config.toml
tie_word_embeddings = true
final_lr_fraction = 0.05
train_tokens = 130600000
max_steps = 1993
Each number is 128 + 32 x the weight over its row's rms, rounded and kept within 0 to 255. Layers, rows and columns count from 0. Numbers have three digits each. The size before them is the row's rms in percent of the matrix's.

# v: layer 2 attention value, 128x128, rms 0.194, rows 36-60, columns 0-127
# o: layer 2 attention output (transposed), 128x128, rms 0.16, rows 36-59, columns 0-127
v36 093:149127173143137178143098087171143088180130140147096247106095132151160098142185114091141112132153076175082121079182122126084138154126118135136107108101176153149109133128081139107120219100114152110134134098110149099147156105105105169102154103171111075087138143110098198158142112102098159139147180163092090137092131118131123097154153140096128132151115102134143187118095133050143136053102
o36 091:119189138143114129119100114112130089104157143139132151177125149132150128187159075127133089103149162120145138147097103081151107102157112169049125126188137096142148139108146134125102140119146049118100078166136117117091151160105176068098077183057093120124094129150101042175097147106179107089127123072113187095133166114125139105080107145163135123128066148195112083159166150185145148129146
v37 100:133071082160108143118134124133128208146111083125132111123090163185166137084078168096150112123149179149072059145113067155117166120158125141146120078175145142120126141205087134064073120085157173158091155131156101163172087132142120154191099147120125138118147098199091145135130168146163131147159115105128134107128146129127117164133129078120147141093110138089145142097072127197174153133199
o37 106:159144172055099123153146125135124121106138131076138131185097184154169135115095134185082111127087144085125121184135174151123157143183129111111120104078111061133124154152049135094075139167121143213163104127152128169156100131075095107111121079084149118147141159097109164190066105156198141138123191138123081166158166135120127138131166158159129097114124104101130091135085158081155103144112
v38 099:114131132076117100107173103179127119129140121081131128130162133134129065136144169122148158119109127104168090117111190130106128110104122183121150111069114158138167142119140147143190118138139103104067084076091096095093164157119173129132165165049104133215106111135118140142139155136109094129079156100149154189101147166189143116147126105119092085150166168126215069192159164199124118104142
o38 101:156049122174118132148108110107181165147102118137113150150117192143134107111149130121099129124171098137098128126170077117075163082127163157169098115179147107165104125112121126124190206083108092145112178139155122096137150124225138120196137120056097184126158116102240121125097155135123152113144148114198104134140122133141127138141199169111123124108163119138131145089122100066132127126129
v39 103:140134141113180115125098167155110193161125071128079140144159167127095116136140066202065152125130124158104145111170114163130077120153130105028094128182114123143102136111157111128149135109175154121111151057181156181183102134143130125156072121128085139093149090168181138112109079133111141095169108147089123072125125096102098147177119126179166119117141119093079189147111087160142082149107
o39 106:130087150143063123089170084103105138066185164173131097159154089123138140088130118103157109144107093080156126125128148134076130200163116091131132164088127136102160152149082099137119066147097073131121131172075160116161121139107121116132104143156156136195151134140116120112200089124132116133107165092051158076109098123210120157110076119150135148179170121111096186094109187078151113116152
v40 095:186183160140191135145111139082133092133167121155139145156126125128095089122066116117125171132125132125140115149101146074227106123110092131151162149139174113131128204109123122152104118126205099136143172131138175125144165114114175141080110205139092122173127122079113174085142086109136118088156117167109074077181111100152099148130068080105135158152121084124172081106160170138101078155106
o40 096:043070105133090097141111152164134151120176069111168075127151121057142139063203085045147196124117103144123183121151091175094152131113146124123132137107120152120086138190138124129109101100059105140136079084101129095150142146140192097132124135121149118090134147149111134132084092132100181132124082086141125144111129078183127115146135146110183160180094135113103124136155092142146147082089
v41 091:162153130137114172129085108164105124160097119135083101210125168133060136145141152162099165156128135149048160127120121150107114151108163106102116110124153136120116068164166115221163140104092122131130122124142122077126151159103100145129100161137128172139117150083116126181143039180138178173063124101166100140122135106142134128163152160159111155173142176100180097131089138172139203066163
o41 089:181099162088071122093127101108162064143113095203083116164115131126147120123124130181167134041116069140130122077140126125163153119105084144090144123110145057131155194130187124136155169099134086091156087118107148087159197141126121117064165129131127102134120074082121175124111163110096114154094181127050167107165099105084107141135120149070125150105151111148140116100118120148149095155163
v42 096:094117108135183152087142187074194148132104133178187135121117118109152131133101152117145103103129167118154193111146137093167119134144172139124168147164087084125149171086134097145094113078147161158069146182132127158118123130113185145112122178077106189139082106184160099109113151158065138104202143164166102074148154085115097121095142132086151164116158128159150149038122128137174145123096
o42 100:144134154104125126137107137213098107098193124084086129111189143129150123099112124152187073196122077113106076119084127136091114150084132136170124081119112148088169102152125140136163116171098191136122083033169145144110150141160131081134124123144137065076121207113123118135101067072114140081118137106130130153070123140155141135158066079114136126104106155067088151147136133109118097123121
v43 102:074073107157182087168203142079148121149108193173100137035114085113117143130097173168147115161191117138141127123119148187132145177118192158165156108132131167138133126131071124127094160133086159131119077092094154162105081148169071123134078159080065136154096091132132072138112132095085140088144123133148132155186148145151121070155116115092089120114095136152136108117143134123143089100122
o43 106:093112147112157093110118095135089097150148160138104127145117175099108060116085116138155100193122117127090127121099177130112081054147157155132085148100151102133147129149101162184105137104143106154120123065185106074038180132146144095121132108128120141146130137134159141153137091102147090112098173176089100132119137127134115169101116106137100167135082124041108086250100091166099128094111
v44 108:130146117126141126105096085137115137159142119094090185165155146123102094131079129114065165175149140144109131088125109105071148127114120184143070120158152185135098141171067167092109135130134101184203110166145084086179100090116135160158049119114191079105072148074161105127136087165125101162087140079148133125158143158092124104146117118151061132097148164105134115160106128149146063066134
o44 103:100099135102130182175113151067151163168161187129185122211107162164128131123172126119158131096141161145103115151116096140169147137132174131124128217110101106094116126124117069164097156107143097141160096173126139136196147162149145052141141140131126134122128105147107173137145152082110053132123113154112239122124134088138118132096147140070163086109146100144122045113118098103179134129133
v45 098:110114110135133128115177080120105093111111151100167200173133082089141135125121166080194171092138063099112183101156184174096139147167121167168102060139106148128112105144060143142175168080146168139151112125059113117108054138068139127133096143180172109073100130165131104124096125137132133130131173132173144135125058102073118120126128155113067096114130131163073120110149109100122151137097
o45 097:129157160115182156199105087135153172085168118088144113156115158154151117180173089144129084193169189178088103157104132118169078116161158166106071149129150152087186121126172152136163181153164107101140150144087095125090165136124097130139151165080161147143125128145096159118105179067108117103067131150119119104192160135160103111162170138113168143099082121165111107178145193156108118117115
v46 106:140146132119139119165070160160124078136133125182131157113143188134066142069127132096183069141165116148168168123085080116156171097069126160117095132192105100124104109119154086138103150106110146098123146167150124059189122114168081119154151103107104181082143140107127142138108107055102114105131127132174151247128161110113178111215157138126132128115119129144140145135076094145105121143137
o46 103:206155101120149122135120062127128143128062130125191165149108067091155083096111123136113152136154127106111186131156158108139117125201083077103069117153141109053148141109150137189128082151052123118166109104108158113121131124106141108111143081156118131144126152090182072114124101182133073185133140173106142123134190097098141140133104199152147179058115144117136093126110106111149154167121
v47 101:058108144149175125126109142177112076102090084075163135083120136077184083138176103170120132155147149047126128128158156126087100108141098156095127052171071149115142168092065161141179089115126145116139130153164163173088187151135121165123155128115116158129106171138147099072108141124181186095116139074173118123162159098121142106180141108114159175112104085112159121098125135145069152127139
o47 100:138104107116077130133141161157170109159128063127158134126157138105156110151067238141155090120160103126138111155079135162104081129130137082096107099101133150151188100145113112102137142143073147143044157144177183117047146061150147107117132117115102142153129131116147113141127219122103174098114113109098207146117134093116151162161114128159162090081120097117101125106053133156130148136096
v48 100:177082175143123098196119109108202088111131105139062111118106155147093175102127165116116134086131166118083138063145076135162146137149127145139109062134161217090115096084093137170059131198148137136095107113096104133134103139095086115135151078125144172139120122125136162146070147138087125192206150127144170142132134108101165127135083130143078136138131153156081084105141170147120151109162
o48 099:111186143150150120123163098157112098100124110095100128135122162158173098143078068157149148125125148144106142094142120174122114102148109123097141128133111069154188107038147080190094167137098112163157142112180115167065082111169122165078160131125114127158098133127136164116158074093184109134217116117105154112162153156135080151071231134093160142165134168111133155150130131103142139094160
v49 107:157123132083128138170074169101145101123062145149159087089108076154141088133160124078159091074162138138120119103125156117105136102113168091107127118177171145107098119112102104134175161161077146129121147048068150116147082110146134161140125176110136182085128119178180113056149124087114147118153144156129126155141133106189058121141113100145076086123109177177101165120109216100158173122129
o49 103:103145213119143128157102071162126096119169117118077109185117152083156130041148058136141114132135113167112174119067148121162100152128088156139078118106090078157180156115115152123134161117098127129106185069101189122137137107140179142131078113178077119140129117085113059157081164144102077116129118147138048128086085173127154106076140130150119155137112150145095120128080109124100146116102
v50 109:165115135162168146134188163136116190152185127164174103116071138103127099144146140110128081097166092138135140138112104210109096103155186114124136130098138183120108141123117034116120158171136123117169140159157095109122118161082157128070089080150143149186178160192088089165108081136129131164079128166083191159106149123122158152177143173120128137107112120040146124142164132111141109138118
o50 107:144118098143181061062140112124108126107103168167105148097166200114104112131093122159133110169198169127099133129095189156156139130187124182088093134095153146120111176137188128100169096105140137088123124123117152106151114099115113138133137088106126134178140147067074124071179134097113156137115141118097141111114174098119142076082114129165115112111175114125172087167132139117081048058195
v51 100:143098105076104115158093206135143112060138145171136112126084124151168127155144144181153173185107089112158153119151140098122168174179118106086165114105110064140096130065123160171120141151165132125111137156090147127111137083131142076118090101119075151138167133092152133044153224120100143112158161076172100119175175101120123150123088162169177073113145127118137147128099138130128123188096
o51 102:111065094153130107105188159178094146188146158129136148133190101111154132085118134146151126138114131125055206135113066110119082138160089118222104063141110119199183135088112170138132101101132111140130114162155096168129097114131136169127112094133151098110126212116128131084158097081102138093119125170087115117138100170115173150113138146076113163152106151095126142102120151160117173169067
v52 101:117096129121132116162159141122175141129130118118131181142109137108097128100132142186110141073201086133137140092171056104165127130128125112076161167162211144130108177121074110130159172144149144065150116089114126137163129044134151137094153120136106162071093177104090146113139134101105183136100088148144107144144103172133117134135083141138097131169134161131045138148221186182164139156153
o52 103:167144142143121052097131141154137119121204147134131050100057112126201124145114120135120182169070148190094184118095113105136123176128094138116106096091115098094120113057148172139140131090107098111123119128194157142103110159149088095148100110113104079187191112129138093077153148150109127161131101147104152109111070153187102087095139097115158134173106175134157152186119111107128120095094
v53 088:158145153191180068149097094089122090140145182141176127142103109142152152091128135178115141147115104088146105157142172089082135152119124124089087095160114130092128136122147144144145170168107174187133101110103136202075133143108148172181120093164102089137197091134135175146116095159126164101125204155130097084138121178120099142109125127118169181058133108170189096116108169151104101065153
o53 092:118098139124097135093117128163124132150105086153154159141143120189123148151108146120193088087097090174105104160058165111091092170108164152149185165145129087165103125186101138092104143135124076174203134084095112124104096120176141147145078113108166180098063118182061111164108191127137153137131119085128122101117194152129113157165120129132145124172095179122163110138083156140076131127069
v54 103:086166130075114162136119092151151182137121077125121096132140159060072153117096065096129135176152159142142104094125148126079130116154161125095160163155156101147125186088101118119117153105245129069080114101161094113169065081169148110121109116103124094115049122102117119126145154106122140130047113096107148175161129109131100127139143151148109163085074133145108187171176124131099115137114
o54 108:131086130166099190110147146108091151087135140120137103110147113109155110106169137166108180140104115104059164114148168103135190097153112127112114071116093145092154024134129128152137132128111138117141098143102111137143104138119103105188139171150119142150178102135102064181145102100156109135076179141133158089099071150170145099140158100118130074074181166111196103107039102135165089178115
v55 101:076144143103170146135092096142089123162119105114074101067144123082159167098100101070098151141077123109083108125157085083139164133162149147124161157169108099115175160108196131135179126137138130218118112109170159104163158164094098086134130139145137078206127130104166163132148170131137142153124155184100134103106118105193125116190185083133122123108127174166054116112137094116144142165173
o55 104:058141128151072216151129114112112150132097121119113167140163183112098132123106108117117139076118130041117122136172144101106107118089126137066147124114138105114112156167144140167090112125156158125098138117124110164128131159156134106129101172132099113052144133211114074129139124156178085105146115103081170155137106121213101121184089102085111102138174095080183194090124131066086128149123
v56 108:121149136072151171101104103177095111155138131148092156149164106111110136126103126157152186126063120130115174134112162129138158157163136119150121133149172067169093082142187122100114093142195111099136091141101088139139147092151113128123105162174084153127124111139137209101137188104103117124188184104050128128126122147189113138125054131116141149136189171126197121058118180076135138148084
o56 106:089122192170120180140131146122164132163067152104150141138081148152126152124179086132145128109092125095060119109153095113187161085144080123160110106104113142159130153156138091157110138123081103134073147145092106124123095157151161102179173115091234073123123204150127114140128116108153183128111110148148104094099101121106143175155103099119160188213079161131157160160161117160118091118094
v57 099:092113095104091124097135149162128163178123171082078103102068125098168112141174139083117128158130093159184135149113143155143154116140104155141156134063146151140152146152102212107104056129136158114138093136150132147087142112100145147144117079078116147103103101148139131080172137135103105100141119038116106112181082083148126100135153192108146115148043129126148123101133188197063157119075
o57 102:092121115147111147158155097106162121199161146129148101147129142143067146176135225160118148166077093119158110108071155175140115130157082160128078059124136172116130085140113144128175138048134130142101143121114068131155151121112087129132156131132109163101134172139088107108066163120139149150151129168176113154144117206110196179111110084093111084141152105142137087149122156178200147152127
v58 095:121107136138041170098139112118111040108166145113104153089163116116196149158113159164136070107136134123118134120111113107153160085105126194086117103084095145114094084154087171145174169082159065180134104115131119133084174152146084141111159057103148183143143140118123111134151071187095124062110180134193107159113117169139131094179133111118150154104135152166128112153164157098104132131107
o58 094:154094105132155189103130158142164154170088135126173106167100170155121153159150191142103128136137146127126118153089181131144069112139177125151144127171117161149114077100219130131171117065117141143105168126165139160089137119140146125088140114176097086088070109130156122100128097100075079179153163095101182121119147110102081179067157141165157149094086143210127168133118116140158184143169
v59 110:125107098167172110079138124180113090076082159086170131122083139072105168147091129177114160084127163158135128151154115116182107121121079132128091113189168194150064102169151114193110156146110193111135110098113110129055121099136130105132131126137111178111115197134164151141168154089136148171118140139149137134119084077121193126103060109078178087099107128149120123100100178125119115084112
o59 110:091176143094130119112133173116075188103141087119126117144120139143111079127159128120180134088160094160177166118083081141118102165147053129105163114107137134097171096146119154075122170093114067156131220125130144127130123150156116117180195103103166072151152143098086131143120161147128148145131128100118147143212174154069068134167096101180142164152129170097142153164121075161105159164132
v60 106:101089127130121123121083153120162088146036103120081045158096165130156113159167159103096128183150141100125124115129174169100125125089110125188126136159188140172105078136100180125127116071133154090155115121159148134111092101106168155139094141132146231117095129164137136069097110164120086095144187094148152135122197149114176082083057103137122120131099086118078139133132136142130146130149